Part of a small language model's weights.
Size: width 64, 2 heads of 32 (1 for keys and values), MLP 192 SwiGLU, 0.87M parameters.
Architecture: RMSNorm before each block, rotary positions, no biases in attention or MLP, untied embeddings, capped logits.
Training: a variant of SOAP for these matrices, 102M tokens, 3110 steps.
Each number is 200 + 30 x the weight over its row's rms, rounded and kept within 0 to 999. Layers, rows and columns count from 0. The size before them is the row's rms in percent of the matrix's.

# gate: layer 12 MLP gate, 192x64, rms 0.25, rows 57-91, columns 0-63
# up: layer 12 MLP up, 192x64, rms 0.252, rows 57-91, columns 0-63
# down: layer 12 MLP down (transposed), 192x64, rms 0.225, rows 57-91, columns 0-63
gate57,111,202,224,202,195,196,165,197,207,191,182,159,155,284,220,187,225,229,178,203,180,186,221,204,187,190,178,182,155,205,259,196,151,179,170,236,236,156,248,179,166,243,204,149,169,184,226,151,228,190,224,167,181,215,181,153,175,131,204,225,206,171,226,188,198
up57,104,191,182,204,205,199,172,195,190,205,189,179,276,176,230,250,196,186,195,148,234,218,156,181,209,210,240,203,226,193,162,221,229,224,207,215,197,247,181,158,234,129,178,178,182,165,141,201,238,140,218,249,200,185,199,243,243,244,190,170,214,239,186,203,202
down57,103,190,165,256,201,160,188,199,210,225,220,245,192,236,187,255,183,184,167,199,120,222,233,209,211,201,230,177,207,194,162,169,140,142,176,205,184,173,190,200,217,189,211,241,190,160,227,203,204,173,186,207,181,197,230,173,184,116,200,194,182,175,197,137,238
gate58,097,225,167,162,194,185,105,214,211,260,206,228,163,213,194,177,202,274,210,172,197,203,179,208,174,183,215,207,216,161,202,241,175,182,229,191,190,216,227,203,217,254,171,160,186,224,230,220,187,158,228,171,204,249,177,194,130,181,230,218,209,244,228,190,207
up58,094,217,218,199,219,243,219,211,236,219,169,235,282,181,219,209,179,224,213,180,194,186,237,211,162,209,212,200,158,200,261,200,206,193,229,220,111,139,210,204,193,195,203,179,213,213,198,215,199,175,195,248,212,175,246,160,218,194,262,252,214,172,213,214,150
down58,099,246,208,136,242,191,165,212,188,149,235,186,157,225,189,173,167,252,196,191,263,154,177,217,165,256,222,193,229,149,207,203,168,132,185,217,176,193,196,228,144,202,193,196,229,214,232,177,246,207,207,164,233,230,226,197,203,207,202,193,220,199,229,211,222
gate59,101,151,249,222,193,176,199,202,209,223,176,178,174,159,227,164,236,198,224,166,225,245,206,205,228,196,158,246,184,214,230,201,205,218,213,240,163,229,195,250,174,197,160,209,199,265,270,186,214,195,179,190,181,223,187,122,182,234,173,172,176,184,202,140,209
up59,103,256,209,174,200,230,177,172,163,187,200,131,207,192,163,230,216,176,204,205,198,225,202,177,232,177,158,135,226,168,209,130,166,206,167,192,214,199,216,246,201,160,207,173,240,233,211,225,159,224,150,179,172,152,207,224,229,170,177,214,210,215,196,264,208
down59,102,226,127,212,209,225,193,197,165,209,251,207,251,195,179,169,195,184,195,198,153,192,207,147,205,170,173,157,127,217,181,173,189,198,236,164,223,249,184,244,263,230,215,231,172,199,212,186,225,224,204,207,230,185,211,227,167,197,186,203,209,210,126,231,227
gate60,099,204,178,206,175,194,169,202,210,233,239,201,179,180,196,240,141,191,190,238,163,211,175,228,219,234,214,139,170,274,242,249,242,202,170,176,214,192,234,217,230,197,187,211,193,190,164,187,221,146,255,232,176,211,206,174,175,232,246,186,192,134,192,230,181
up60,099,210,233,198,149,247,162,187,220,154,194,268,234,247,178,182,241,197,188,215,196,236,209,192,206,189,201,211,168,216,154,140,204,216,148,187,187,193,178,197,200,203,208,187,159,206,227,193,231,187,174,191,197,209,218,162,239,192,211,144,296,233,191,238,167
down60,100,143,208,230,170,200,128,185,171,207,225,195,189,199,184,226,202,163,182,227,166,193,173,258,215,280,184,218,204,200,199,187,150,160,210,183,226,210,204,244,195,189,197,218,187,128,240,215,203,214,187,237,174,225,173,169,206,166,195,209,257,190,213,268,218
gate61,098,177,163,216,187,218,219,230,196,210,233,196,191,193,252,173,191,233,199,165,188,206,266,223,185,195,168,167,186,154,172,198,179,207,219,158,171,215,219,204,247,226,203,226,220,172,230,242,238,253,163,191,220,263,173,237,229,188,275,187,172,226,253,235,191
up61,100,194,176,182,220,154,183,184,157,202,216,146,178,251,194,172,183,214,195,187,204,178,232,181,216,198,210,213,266,145,135,232,143,214,175,222,198,185,215,174,213,209,160,191,205,247,228,160,169,210,177,132,166,196,193,174,256,233,180,192,176,182,167,235,172
down61,094,199,229,208,190,215,222,185,159,222,167,237,204,213,208,173,112,181,128,208,224,238,213,169,199,210,181,192,204,184,193,212,121,223,185,204,171,210,212,211,246,260,204,182,204,265,242,202,233,223,196,198,245,237,193,172,160,214,194,160,233,205,208,197,243
gate62,101,219,201,248,147,201,189,163,150,162,197,214,156,159,207,209,182,269,163,251,174,185,184,201,213,221,163,168,177,168,178,224,233,220,235,202,222,208,208,206,180,213,175,169,223,206,228,212,219,244,245,224,205,175,215,209,160,182,181,246,113,180,175,236,196
up62,103,211,200,170,181,232,191,170,171,214,158,217,201,216,210,239,197,232,225,214,246,211,167,148,139,204,224,223,264,188,232,172,155,213,157,217,157,247,221,214,212,224,183,185,170,227,268,207,203,229,175,180,171,235,235,136,225,160,226,180,180,180,193,201,173
down62,090,220,223,210,197,185,182,200,191,216,202,201,229,240,182,204,193,212,224,245,186,213,145,180,189,139,203,157,226,151,149,226,224,175,162,255,245,245,160,189,185,228,221,196,220,202,130,213,155,223,216,200,183,209,161,204,193,230,200,233,206,180,116,196,159
gate63,102,174,200,199,209,244,241,185,170,199,226,147,220,222,178,230,240,163,215,206,234,173,218,216,238,228,199,171,186,209,226,176,249,234,187,202,244,205,230,170,228,142,211,153,215,155,118,189,218,216,172,252,197,163,225,226,212,238,216,199,196,161,235,160,201
up63,102,181,195,183,202,204,153,204,192,140,184,155,193,194,154,213,205,224,184,206,228,198,186,158,197,177,197,224,190,215,252,195,162,200,232,274,120,178,221,204,226,211,236,217,152,213,188,183,199,264,191,207,190,260,187,227,193,198,165,148,227,177,225,165,157
down63,094,141,189,220,169,134,194,236,227,176,173,173,197,196,203,191,245,165,240,173,257,157,222,251,219,161,200,161,204,219,190,199,217,192,169,238,262,219,198,186,246,212,190,160,235,171,137,190,224,200,163,194,221,227,161,222,171,186,197,216,210,226,192,186,243
gate64,099,199,124,216,165,230,211,138,158,173,165,184,202,195,215,205,188,220,217,188,110,192,187,141,210,211,183,222,201,214,210,231,144,183,207,218,235,211,213,209,192,172,167,191,221,209,161,233,156,169,204,231,184,181,256,178,198,224,215,235,164,223,248,167,185
up64,109,212,166,230,226,157,223,207,215,177,193,191,196,132,183,283,171,176,191,202,142,176,165,207,140,206,158,182,185,222,160,227,249,197,192,203,222,157,222,188,225,194,204,209,190,140,165,223,221,153,183,140,162,192,166,205,188,199,206,197,194,156,178,216,215
down64,099,192,233,220,245,202,247,283,262,220,205,201,237,217,180,198,190,246,201,176,219,243,251,174,206,147,151,188,234,190,230,219,233,202,202,170,161,206,227,212,197,198,203,179,201,209,203,180,199,172,193,247,263,226,180,218,227,242,164,182,225,193,148,216,167
gate65,086,198,258,194,228,239,181,214,196,191,130,196,184,246,172,185,171,147,142,172,200,211,245,227,181,254,183,203,156,184,218,209,229,251,164,160,185,208,235,156,178,215,146,199,200,233,174,232,205,190,197,203,207,189,205,119,189,193,164,170,200,184,210,186,204
up65,095,172,196,186,143,188,122,181,155,187,161,208,168,244,195,207,225,180,156,185,183,146,193,214,215,213,203,197,175,189,227,207,217,232,154,232,161,206,156,198,172,222,171,219,139,156,193,170,163,224,229,202,175,147,226,194,202,212,136,213,159,168,208,182,203
down65,097,178,201,225,196,214,229,228,162,221,191,192,177,223,169,215,206,231,188,207,235,200,153,191,285,200,162,150,187,163,229,251,169,182,200,246,239,163,206,209,216,222,182,221,172,166,213,126,157,200,208,142,199,160,197,225,216,257,156,202,182,212,183,187,189
gate66,089,208,204,121,163,162,227,189,228,200,191,164,193,193,178,197,178,200,190,267,222,172,209,208,228,233,205,158,206,254,197,143,179,195,171,147,143,209,207,193,203,190,192,107,250,219,193,204,208,175,253,212,236,192,216,172,226,215,209,160,200,212,218,202,206
up66,092,209,185,214,223,218,186,184,172,152,200,218,201,189,218,204,197,215,260,175,167,181,209,210,188,96,207,194,176,212,140,190,217,189,261,276,183,159,208,230,204,176,162,253,237,254,179,168,195,200,208,226,216,207,202,217,206,199,217,213,171,190,164,250,212
down66,097,252,155,181,216,179,155,151,218,230,223,217,248,231,129,200,215,137,212,210,176,223,168,187,199,192,214,192,168,206,131,259,209,220,228,235,163,187,208,189,193,167,235,227,211,231,172,207,191,185,210,239,229,185,225,196,219,246,234,230,157,195,197,239,202
gate67,103,191,224,164,173,197,178,173,217,164,153,189,187,201,175,197,221,215,246,166,164,165,222,174,256,236,195,267,214,216,159,183,147,218,140,143,173,185,155,173,210,179,221,219,220,167,144,218,225,201,212,180,174,225,256,175,215,187,220,152,187,192,208,217,201
up67,107,187,175,196,174,203,216,258,223,196,184,233,188,121,184,190,164,200,236,201,240,223,147,224,211,171,219,197,205,123,203,167,231,226,214,191,265,221,247,192,205,185,231,244,227,189,156,168,236,240,204,212,208,176,202,190,225,236,220,217,170,158,202,175,243
down67,096,191,150,218,257,198,225,117,159,219,218,222,188,246,177,269,187,205,177,218,162,205,175,215,205,211,146,161,203,240,209,190,231,223,216,184,223,211,166,200,186,205,204,226,189,210,224,157,198,172,234,255,161,147,180,181,235,193,207,178,164,207,215,189,148
gate68,113,233,150,219,164,213,191,207,179,226,202,194,208,184,199,224,166,171,186,204,203,219,213,234,168,217,183,193,192,185,201,198,188,264,213,191,224,165,220,163,135,196,163,180,195,248,211,151,164,144,163,154,112,234,224,191,180,215,258,186,192,211,217,164,157
up68,114,246,203,198,142,163,209,235,198,204,255,157,195,184,197,218,181,212,215,197,183,174,201,216,184,162,184,221,170,179,275,182,196,233,213,195,177,210,209,183,195,137,143,255,238,176,214,232,196,196,183,179,181,237,251,152,216,212,247,221,240,181,140,183,194
down68,104,208,199,210,189,249,233,206,205,185,210,227,186,254,157,189,180,251,186,154,255,143,207,187,141,192,226,248,241,199,215,191,196,175,253,209,180,245,178,217,202,167,212,174,173,181,258,214,139,187,273,223,210,185,194,205,183,226,231,184,189,186,186,230,215
gate69,111,216,215,233,169,208,219,185,304,190,168,254,157,187,125,213,188,198,190,200,244,219,259,161,234,187,222,220,199,200,180,201,192,273,228,218,198,214,162,183,191,206,190,166,189,235,201,193,224,187,176,205,212,242,215,189,179,191,213,206,191,134,222,212,234
up69,103,225,190,218,187,275,213,233,194,182,252,192,177,161,164,206,175,157,218,235,139,223,262,178,215,198,167,171,165,278,201,202,199,243,218,206,229,156,202,150,204,220,214,201,219,204,207,196,164,231,182,250,174,208,182,243,225,214,218,206,175,245,213,193,213
down69,102,195,220,229,191,236,161,183,159,212,180,193,241,175,192,195,234,228,195,151,265,183,217,176,177,218,180,175,186,188,235,236,174,193,170,230,228,206,197,175,175,236,221,201,169,192,174,237,266,205,189,216,282,258,175,161,203,172,188,198,255,171,184,220,246
gate70,100,212,184,180,206,208,208,220,231,168,149,139,158,256,124,176,207,237,190,248,171,194,193,184,188,178,237,178,207,205,202,200,230,214,197,239,176,226,202,196,247,172,179,202,210,177,223,143,234,246,209,152,226,166,203,208,173,162,244,206,195,140,234,172,212
up70,095,208,208,190,169,159,201,169,161,136,234,220,207,154,179,248,179,199,242,224,182,228,187,194,180,199,195,244,216,230,151,189,201,223,195,197,258,254,183,223,208,215,196,208,202,225,231,151,241,218,167,205,194,170,211,252,200,217,166,169,206,268,150,239,161
down70,100,229,172,208,199,205,194,214,244,266,201,214,193,177,250,201,191,173,199,183,189,213,190,197,170,218,189,236,201,174,243,164,189,166,205,192,203,195,132,241,116,217,246,188,180,162,224,197,242,200,232,286,172,223,203,194,234,193,151,167,205,229,230,203,213
gate71,102,198,155,181,165,201,200,158,258,216,187,222,167,166,251,180,107,199,198,170,216,218,179,211,193,201,189,220,210,196,182,176,221,222,185,249,228,202,200,197,204,180,198,189,198,242,203,228,210,252,172,197,262,170,275,171,213,238,199,179,162,202,170,194,140
up71,111,171,222,186,223,188,239,199,240,268,189,187,149,190,186,220,204,175,211,160,205,236,149,205,227,186,198,206,203,206,252,199,188,149,226,155,236,236,190,233,164,190,183,202,214,202,206,188,191,219,190,220,275,202,210,181,151,154,166,271,171,204,218,232,148
down71,105,153,170,224,229,160,180,178,243,169,160,202,257,221,269,167,170,206,220,238,211,187,217,204,204,224,203,199,174,158,194,209,183,235,181,180,159,228,176,204,239,194,205,246,185,198,197,252,170,233,201,186,227,208,148,191,195,250,130,210,222,171,177,144,209
gate72,088,191,235,142,189,154,187,193,210,157,268,210,171,126,176,218,206,179,212,237,205,213,232,198,182,246,234,240,212,208,155,177,219,129,197,180,143,206,202,185,239,235,173,167,188,178,203,182,198,178,161,201,251,177,234,181,206,195,202,235,201,156,176,194,216
up72,094,185,205,267,182,206,220,217,193,209,173,155,239,141,248,178,191,226,165,188,185,199,194,174,191,127,232,276,159,182,168,213,194,235,206,223,242,223,185,173,196,207,240,205,215,127,227,209,214,187,241,238,181,170,195,203,218,188,229,241,236,203,223,199,194
down72,093,191,220,202,206,208,189,155,215,218,169,190,186,221,295,220,214,164,213,178,216,183,255,144,191,243,203,190,221,206,167,196,189,167,146,150,187,186,238,174,225,220,202,170,215,240,158,196,148,184,176,193,167,251,212,189,201,213,137,195,149,163,205,194,183
gate73,097,238,227,171,194,248,191,197,233,173,202,247,241,184,229,194,242,202,188,150,223,211,253,217,193,174,200,224,204,218,169,222,213,140,247,245,193,196,182,188,214,167,186,198,192,237,171,202,162,161,176,164,261,197,211,175,249,142,185,171,252,184,250,210,196
up73,103,234,208,204,194,187,166,202,189,157,252,238,231,176,183,151,206,131,250,142,179,195,242,198,241,183,273,240,205,191,207,208,253,172,212,186,201,177,212,155,139,222,196,148,187,209,191,208,209,186,229,174,190,217,182,165,205,195,171,180,175,232,243,185,212
down73,096,106,198,164,175,182,213,204,204,232,207,156,164,231,181,250,209,233,212,226,173,208,205,203,149,201,168,180,234,181,222,185,142,223,173,202,238,210,234,257,234,213,161,240,199,196,225,216,243,174,222,191,205,200,177,233,177,190,193,164,196,173,126,204,187
gate74,099,134,178,169,202,240,210,190,174,198,176,216,167,199,213,173,211,217,241,181,247,191,202,157,190,207,172,244,194,146,221,187,150,255,231,163,155,165,210,141,187,184,193,167,162,182,221,178,219,186,172,158,194,198,158,157,187,143,183,161,196,224,230,211,226
up74,097,174,244,201,184,236,148,213,149,208,169,183,202,232,218,176,167,151,246,203,226,184,207,164,205,182,207,187,185,232,200,246,152,174,197,220,212,251,192,244,146,181,219,208,224,166,219,238,214,148,186,172,188,259,166,237,179,267,162,203,198,194,208,169,192
down74,102,185,241,243,224,239,163,171,214,242,186,168,206,246,159,173,261,202,195,216,209,170,211,226,236,200,174,260,219,183,268,227,144,182,193,208,166,210,195,215,185,170,228,204,135,176,215,201,249,186,256,245,183,204,217,189,201,194,210,180,197,152,198,170,215
gate75,106,167,208,236,260,163,188,194,240,168,230,209,238,208,194,178,207,177,249,239,184,259,259,167,205,261,180,160,212,150,251,164,178,181,169,182,201,235,265,188,189,213,165,189,182,237,206,206,178,179,182,241,196,167,203,194,218,214,194,222,175,166,236,190,200
up75,102,194,258,201,226,152,197,148,233,197,219,201,218,224,239,213,254,226,225,194,171,161,183,222,216,210,197,146,225,182,218,145,190,180,227,233,235,181,236,167,196,166,213,203,224,178,218,170,222,169,209,221,147,254,161,174,184,226,224,221,218,237,147,246,167
down75,101,232,224,173,164,226,209,220,203,166,193,190,202,200,242,172,240,182,175,200,237,235,188,190,214,209,168,232,255,211,191,147,235,170,161,201,253,161,221,266,254,211,231,176,229,230,188,196,250,163,243,189,230,173,201,149,165,233,214,150,173,189,208,202,193
gate76,092,191,193,216,169,203,260,240,173,169,190,286,195,203,248,171,234,195,240,241,174,201,218,213,215,196,228,217,174,252,200,231,218,235,178,236,185,227,199,245,224,273,186,209,177,220,162,197,175,218,163,232,199,148,219,197,167,151,202,222,198,213,179,170,175
up76,093,203,151,200,228,209,206,165,195,179,215,222,177,219,246,221,230,173,218,178,205,230,190,211,189,207,198,211,193,246,203,199,224,224,192,209,223,213,218,221,216,222,273,179,252,203,241,210,176,193,190,203,241,177,190,173,256,206,244,198,246,232,221,152,82
down76,087,153,180,186,178,173,171,187,188,234,234,216,202,140,245,241,230,135,178,190,173,189,278,226,184,195,251,187,193,235,200,134,220,275,187,188,221,180,245,180,191,223,209,225,233,215,181,204,171,185,176,212,212,223,204,217,144,211,190,214,195,215,224,212,227
gate77,096,208,184,186,220,208,145,178,219,203,226,212,219,210,135,171,237,193,190,232,211,162,221,227,207,196,198,207,192,179,215,208,194,185,252,267,218,186,159,235,235,175,266,180,243,191,188,198,192,172,171,148,224,222,234,206,133,231,140,180,193,178,250,218,166
up77,103,201,182,277,186,157,167,144,201,196,203,230,173,206,148,225,204,179,213,219,251,184,225,168,236,191,207,184,237,216,225,194,215,216,233,197,209,278,246,190,204,233,215,213,225,230,172,181,243,233,183,192,186,194,204,243,152,197,229,239,238,175,197,134,192
down77,098,197,246,234,190,208,237,226,174,193,214,250,158,275,146,225,149,206,251,208,208,248,173,208,224,202,151,206,183,188,239,165,209,168,192,206,199,200,195,240,201,240,178,224,166,205,208,241,198,222,172,181,176,223,243,164,167,142,208,253,191,173,215,217,208
gate78,109,190,199,233,206,169,227,240,181,167,192,134,212,188,182,227,203,215,296,237,207,218,224,171,201,247,181,245,200,102,199,203,215,189,230,178,190,201,151,185,223,220,170,186,206,219,185,159,223,183,155,187,224,187,192,196,224,237,201,175,173,180,184,245,216
up78,104,179,221,175,195,181,198,178,167,177,180,239,214,149,160,229,196,214,183,222,167,204,151,196,187,209,177,244,127,189,161,238,168,169,231,178,173,161,174,212,179,171,244,217,181,219,244,202,208,183,250,143,175,201,243,200,225,173,157,209,193,186,261,162,172
down78,105,209,239,214,180,227,179,153,280,176,228,162,219,159,153,202,217,264,226,188,171,184,235,236,197,188,188,167,175,211,197,224,232,242,177,193,237,193,221,199,188,147,155,241,194,243,208,205,180,220,185,166,183,222,169,224,189,207,188,257,186,238,242,188,161
gate79,091,198,205,208,200,250,179,178,195,162,201,212,170,194,209,173,133,175,212,216,234,181,224,164,189,156,199,202,201,211,220,195,182,180,252,199,206,173,222,121,163,243,167,154,252,216,119,204,205,233,229,221,191,239,227,159,154,233,217,199,203,207,222,219,158
up79,096,145,213,133,181,218,194,213,143,178,252,204,191,179,258,181,205,167,209,255,198,187,154,202,190,231,191,162,246,174,188,218,189,199,253,187,235,173,181,198,197,138,152,216,224,215,220,196,213,194,148,180,201,205,178,194,171,190,245,184,250,238,195,155,203
down79,096,200,180,218,218,170,192,224,200,171,159,227,193,237,112,238,215,214,230,221,162,182,226,158,213,171,206,247,167,174,195,199,228,183,185,226,242,183,241,224,165,223,189,209,113,233,185,226,264,206,230,215,180,203,227,190,236,182,164,169,241,216,205,197,205
gate80,095,194,213,187,170,179,207,191,206,225,246,199,223,213,191,187,205,199,215,252,229,137,241,189,202,162,189,157,163,236,251,192,191,207,258,234,189,220,218,233,138,182,172,231,253,209,146,204,182,219,207,230,207,183,243,207,230,182,242,265,227,199,226,225,152
up80,092,211,230,148,168,221,200,196,204,240,246,228,198,238,214,239,198,165,214,149,255,182,194,235,195,165,148,200,222,192,205,236,214,187,208,205,190,230,271,211,195,287,206,185,169,209,241,214,223,177,204,239,209,217,171,219,195,192,174,150,182,220,255,186,161
down80,092,278,220,220,219,210,195,225,216,235,243,167,204,240,188,228,219,212,221,224,242,227,202,195,170,243,204,181,195,169,203,183,211,184,153,225,203,202,148,253,251,237,213,151,229,187,224,246,215,212,248,187,181,170,204,181,139,188,222,143,175,232,182,218,172
gate81,103,182,192,150,171,161,181,264,204,202,161,199,187,186,189,188,224,263,229,147,196,158,166,237,185,226,226,176,191,155,168,173,191,248,242,169,193,182,174,234,163,188,181,145,240,205,190,223,212,187,257,237,156,228,200,220,184,228,175,209,153,209,201,206,174
up81,101,156,257,149,177,160,199,189,235,181,181,184,181,175,189,123,185,204,229,205,222,155,237,150,148,215,177,213,230,215,200,245,201,203,174,215,211,232,197,183,237,189,168,209,187,215,209,194,238,194,202,190,246,241,212,200,207,167,138,167,224,137,171,160,203
down81,110,221,199,199,189,182,227,181,182,195,192,162,197,189,251,181,212,193,254,184,206,230,197,160,198,140,205,253,227,190,118,157,183,238,231,178,250,147,221,181,164,177,168,185,169,230,144,204,252,188,216,147,204,213,249,175,224,180,194,204,174,215,205,182,210
gate82,097,202,194,232,285,190,232,184,172,185,227,183,212,213,216,175,197,228,218,194,239,219,210,237,207,230,171,179,150,177,203,191,158,219,115,228,256,187,262,208,211,201,250,196,193,189,176,204,203,200,189,240,233,213,208,167,167,146,219,200,152,178,249,209,194
up82,101,205,169,245,182,197,277,245,235,187,195,165,199,230,203,176,189,216,197,222,215,212,214,192,185,136,228,195,219,202,148,258,233,204,161,194,184,210,242,160,237,202,218,205,195,230,201,182,199,267,182,204,175,208,189,234,244,187,114,175,194,203,181,161,235
down82,102,183,159,167,203,202,219,222,240,228,257,193,171,174,208,196,177,220,191,196,202,165,211,175,148,89,180,208,236,186,221,221,200,197,269,218,190,208,182,211,231,159,209,178,185,148,197,161,252,201,227,206,213,188,170,156,203,212,200,159,171,221,184,197,247
gate83,107,215,173,168,171,263,187,240,181,174,218,166,241,251,199,195,223,218,211,179,173,144,208,198,191,209,206,230,220,193,230,180,208,214,214,229,252,154,193,159,130,163,186,160,249,172,172,175,216,210,191,194,178,246,206,189,208,167,169,199,270,191,159,225,229
up83,110,181,226,138,173,188,239,243,173,256,227,189,252,181,236,137,222,233,217,223,189,257,191,235,181,192,216,217,189,210,227,214,164,170,225,184,200,157,214,178,214,196,186,157,174,251,186,214,175,184,224,208,209,234,171,271,225,222,208,178,219,217,174,143,190
down83,106,209,243,238,238,221,267,194,182,235,202,193,136,241,211,208,177,180,206,167,225,217,142,185,222,190,121,203,170,223,190,227,159,178,231,229,183,182,227,225,185,167,203,222,206,163,236,213,185,200,131,243,174,236,251,177,188,194,183,199,198,184,211,189,163
gate84,105,206,164,151,257,193,220,208,204,178,208,164,166,253,201,188,216,169,198,205,211,192,189,147,178,208,187,182,219,230,281,234,203,210,218,165,166,268,273,177,240,217,185,204,196,205,186,204,245,186,253,195,183,218,218,172,250,202,210,240,185,164,212,209,239
up84,107,217,242,191,263,181,209,203,213,228,233,232,194,194,200,222,165,184,180,226,223,237,212,199,215,204,224,237,172,220,198,168,168,158,235,219,212,113,252,193,203,173,203,183,167,195,148,215,136,245,181,241,160,253,216,159,222,190,203,195,172,203,150,200,204
down84,102,178,174,173,175,185,197,192,217,195,133,139,182,223,221,234,219,120,213,219,195,190,191,181,188,212,220,175,224,218,239,216,178,151,153,141,119,194,213,204,226,242,219,200,167,169,184,182,221,141,197,185,157,197,191,168,210,211,194,174,190,226,230,200,240
gate85,105,245,190,229,236,182,180,233,257,194,161,198,228,222,209,185,226,218,199,219,154,209,207,169,161,256,242,189,252,136,249,176,180,211,209,242,222,186,220,152,215,206,183,189,211,237,220,190,227,210,251,160,199,167,244,162,211,199,219,209,156,188,164,163,166
up85,098,170,192,171,112,169,168,202,204,187,251,174,203,182,213,178,244,211,179,238,183,209,174,218,183,222,214,214,154,205,244,234,196,215,188,184,195,183,201,157,166,155,258,232,123,205,225,182,193,199,246,228,173,223,178,157,211,158,155,219,240,194,192,216,204
down85,096,204,247,230,210,227,222,224,228,195,172,177,145,226,161,168,183,184,163,174,185,210,257,180,160,157,202,228,194,187,168,233,208,240,240,231,185,230,255,211,257,169,201,181,229,204,148,245,251,199,210,196,222,157,227,219,201,161,200,222,177,185,174,184,252
gate86,099,162,181,228,156,171,184,206,221,237,254,179,169,213,259,209,182,231,238,210,218,211,224,170,168,160,214,156,235,205,219,197,198,156,140,127,172,201,205,183,217,211,230,198,214,223,215,173,152,223,197,228,171,202,204,215,185,234,199,231,124,209,247,181,176
up86,099,206,176,148,248,184,234,241,225,262,204,192,209,215,173,165,195,158,182,191,143,155,173,208,193,146,209,183,182,238,195,251,197,254,148,235,196,203,206,204,192,144,214,257,229,171,174,156,198,175,208,203,227,247,192,199,228,226,224,179,196,206,203,206,156
down86,102,218,199,191,232,235,192,187,154,193,216,162,161,195,135,217,221,199,252,190,202,171,164,202,157,226,197,234,167,195,199,220,206,105,195,223,217,183,188,202,262,181,240,193,218,205,277,209,157,194,152,222,200,205,196,205,265,172,193,209,183,201,215,164,213
gate87,096,202,194,200,170,177,182,206,148,249,233,202,181,210,216,217,179,250,149,214,220,128,214,196,195,240,246,198,170,171,195,192,171,277,199,178,231,243,176,238,163,212,170,202,220,184,162,225,215,221,182,242,199,209,171,164,208,216,149,191,171,165,161,156,226
up87,092,205,220,237,119,251,157,244,204,230,180,171,163,179,234,211,179,193,220,235,164,212,196,188,243,206,168,156,174,223,169,195,229,183,166,228,212,215,208,206,191,206,219,220,169,168,231,204,137,172,218,247,220,216,158,214,191,182,246,256,163,206,187,240,228
down87,100,170,275,188,176,239,213,234,169,220,191,164,190,220,218,241,181,197,199,243,168,180,220,209,141,162,219,176,177,180,201,193,194,171,183,239,244,237,141,219,191,262,162,206,175,236,275,213,194,178,179,202,200,181,168,212,169,234,184,171,217,207,238,195,223
gate88,104,280,202,150,231,257,203,200,200,167,184,183,224,158,191,160,160,178,202,231,207,221,241,180,191,216,196,170,148,239,189,199,182,185,191,192,182,206,223,174,182,181,243,159,218,152,173,257,171,165,188,175,200,227,181,211,198,195,163,139,184,238,239,184,245
up88,105,185,182,216,174,184,196,196,178,215,245,222,162,138,182,140,169,193,155,182,189,217,240,185,186,230,196,155,200,230,223,185,136,190,249,197,212,191,262,215,190,204,230,248,225,228,235,142,164,258,222,202,193,191,201,188,174,229,193,177,152,210,164,160,202
down88,108,150,223,218,185,160,215,199,174,202,238,253,207,212,243,155,195,214,224,204,203,201,182,230,188,226,209,183,232,250,206,232,236,205,190,147,202,171,181,187,210,222,228,233,229,244,228,213,194,235,244,203,206,171,201,202,155,283,224,178,268,242,218,180,152
gate89,113,229,197,163,184,169,194,232,222,227,150,232,202,178,237,204,186,211,230,235,183,207,130,221,204,217,189,121,252,219,179,156,156,185,203,252,195,223,215,184,221,193,208,145,259,187,171,188,267,169,235,204,216,161,201,246,216,194,183,207,184,189,212,218,194
up89,108,200,176,219,235,144,220,190,231,162,204,223,241,192,212,254,182,204,157,162,228,204,190,231,167,203,236,173,188,148,197,224,234,141,195,215,231,208,174,181,217,271,202,232,179,182,139,220,223,162,159,165,205,219,193,158,177,205,217,165,183,227,200,196,140
down89,110,224,245,280,185,180,201,198,203,152,166,142,213,230,207,245,135,206,169,190,230,230,224,170,213,228,176,194,200,158,167,179,207,200,153,183,209,188,199,198,223,205,158,216,197,219,202,191,216,239,261,196,151,146,215,203,196,183,179,238,191,168,247,235,229
gate90,088,209,229,167,197,222,202,128,191,159,244,187,243,237,207,174,189,218,260,155,223,240,157,138,221,155,188,199,200,224,251,188,185,194,162,215,194,235,204,207,206,155,170,261,222,240,217,257,189,206,193,202,174,233,177,204,207,190,191,167,163,232,215,212,197
up90,097,174,222,159,232,214,218,228,228,204,164,192,191,170,214,215,170,198,239,206,167,220,259,152,240,228,146,170,200,264,207,233,207,176,128,198,245,251,197,219,253,204,147,200,166,222,203,161,173,151,197,205,210,196,211,187,179,196,204,202,207,226,227,243,227
down90,096,149,221,229,193,170,260,155,228,155,251,176,187,197,125,274,234,205,206,189,231,188,216,268,194,185,221,172,207,192,185,205,201,191,176,175,236,220,205,214,214,164,196,201,222,125,195,210,220,245,172,188,212,210,233,198,183,207,177,218,241,223,183,163,186
gate91,105,183,175,188,164,179,217,197,216,156,272,240,209,226,198,178,146,173,200,238,227,196,198,199,209,222,211,242,199,155,203,161,210,269,192,155,237,268,182,140,199,224,188,226,169,216,182,162,196,224,222,217,217,158,210,206,220,243,207,224,215,161,235,161,185
up91,106,211,206,173,178,214,183,251,244,190,183,189,178,179,193,223,158,193,118,180,243,255,164,163,218,251,168,173,253,209,154,193,231,219,253,224,177,197,189,153,185,184,250,198,218,217,188,249,211,227,223,187,206,215,266,202,182,163,220,188,204,190,189,172,194
down91,095,160,126,194,177,196,205,166,135,128,211,178,254,204,183,208,197,171,200,215,216,179,238,135,240,212,175,142,227,211,188,200,183,236,167,171,218,220,209,217,213,166,209,206,238,184,255,216,192,189,182,204,178,217,185,209,224,221,226,233,189,141,173,168,176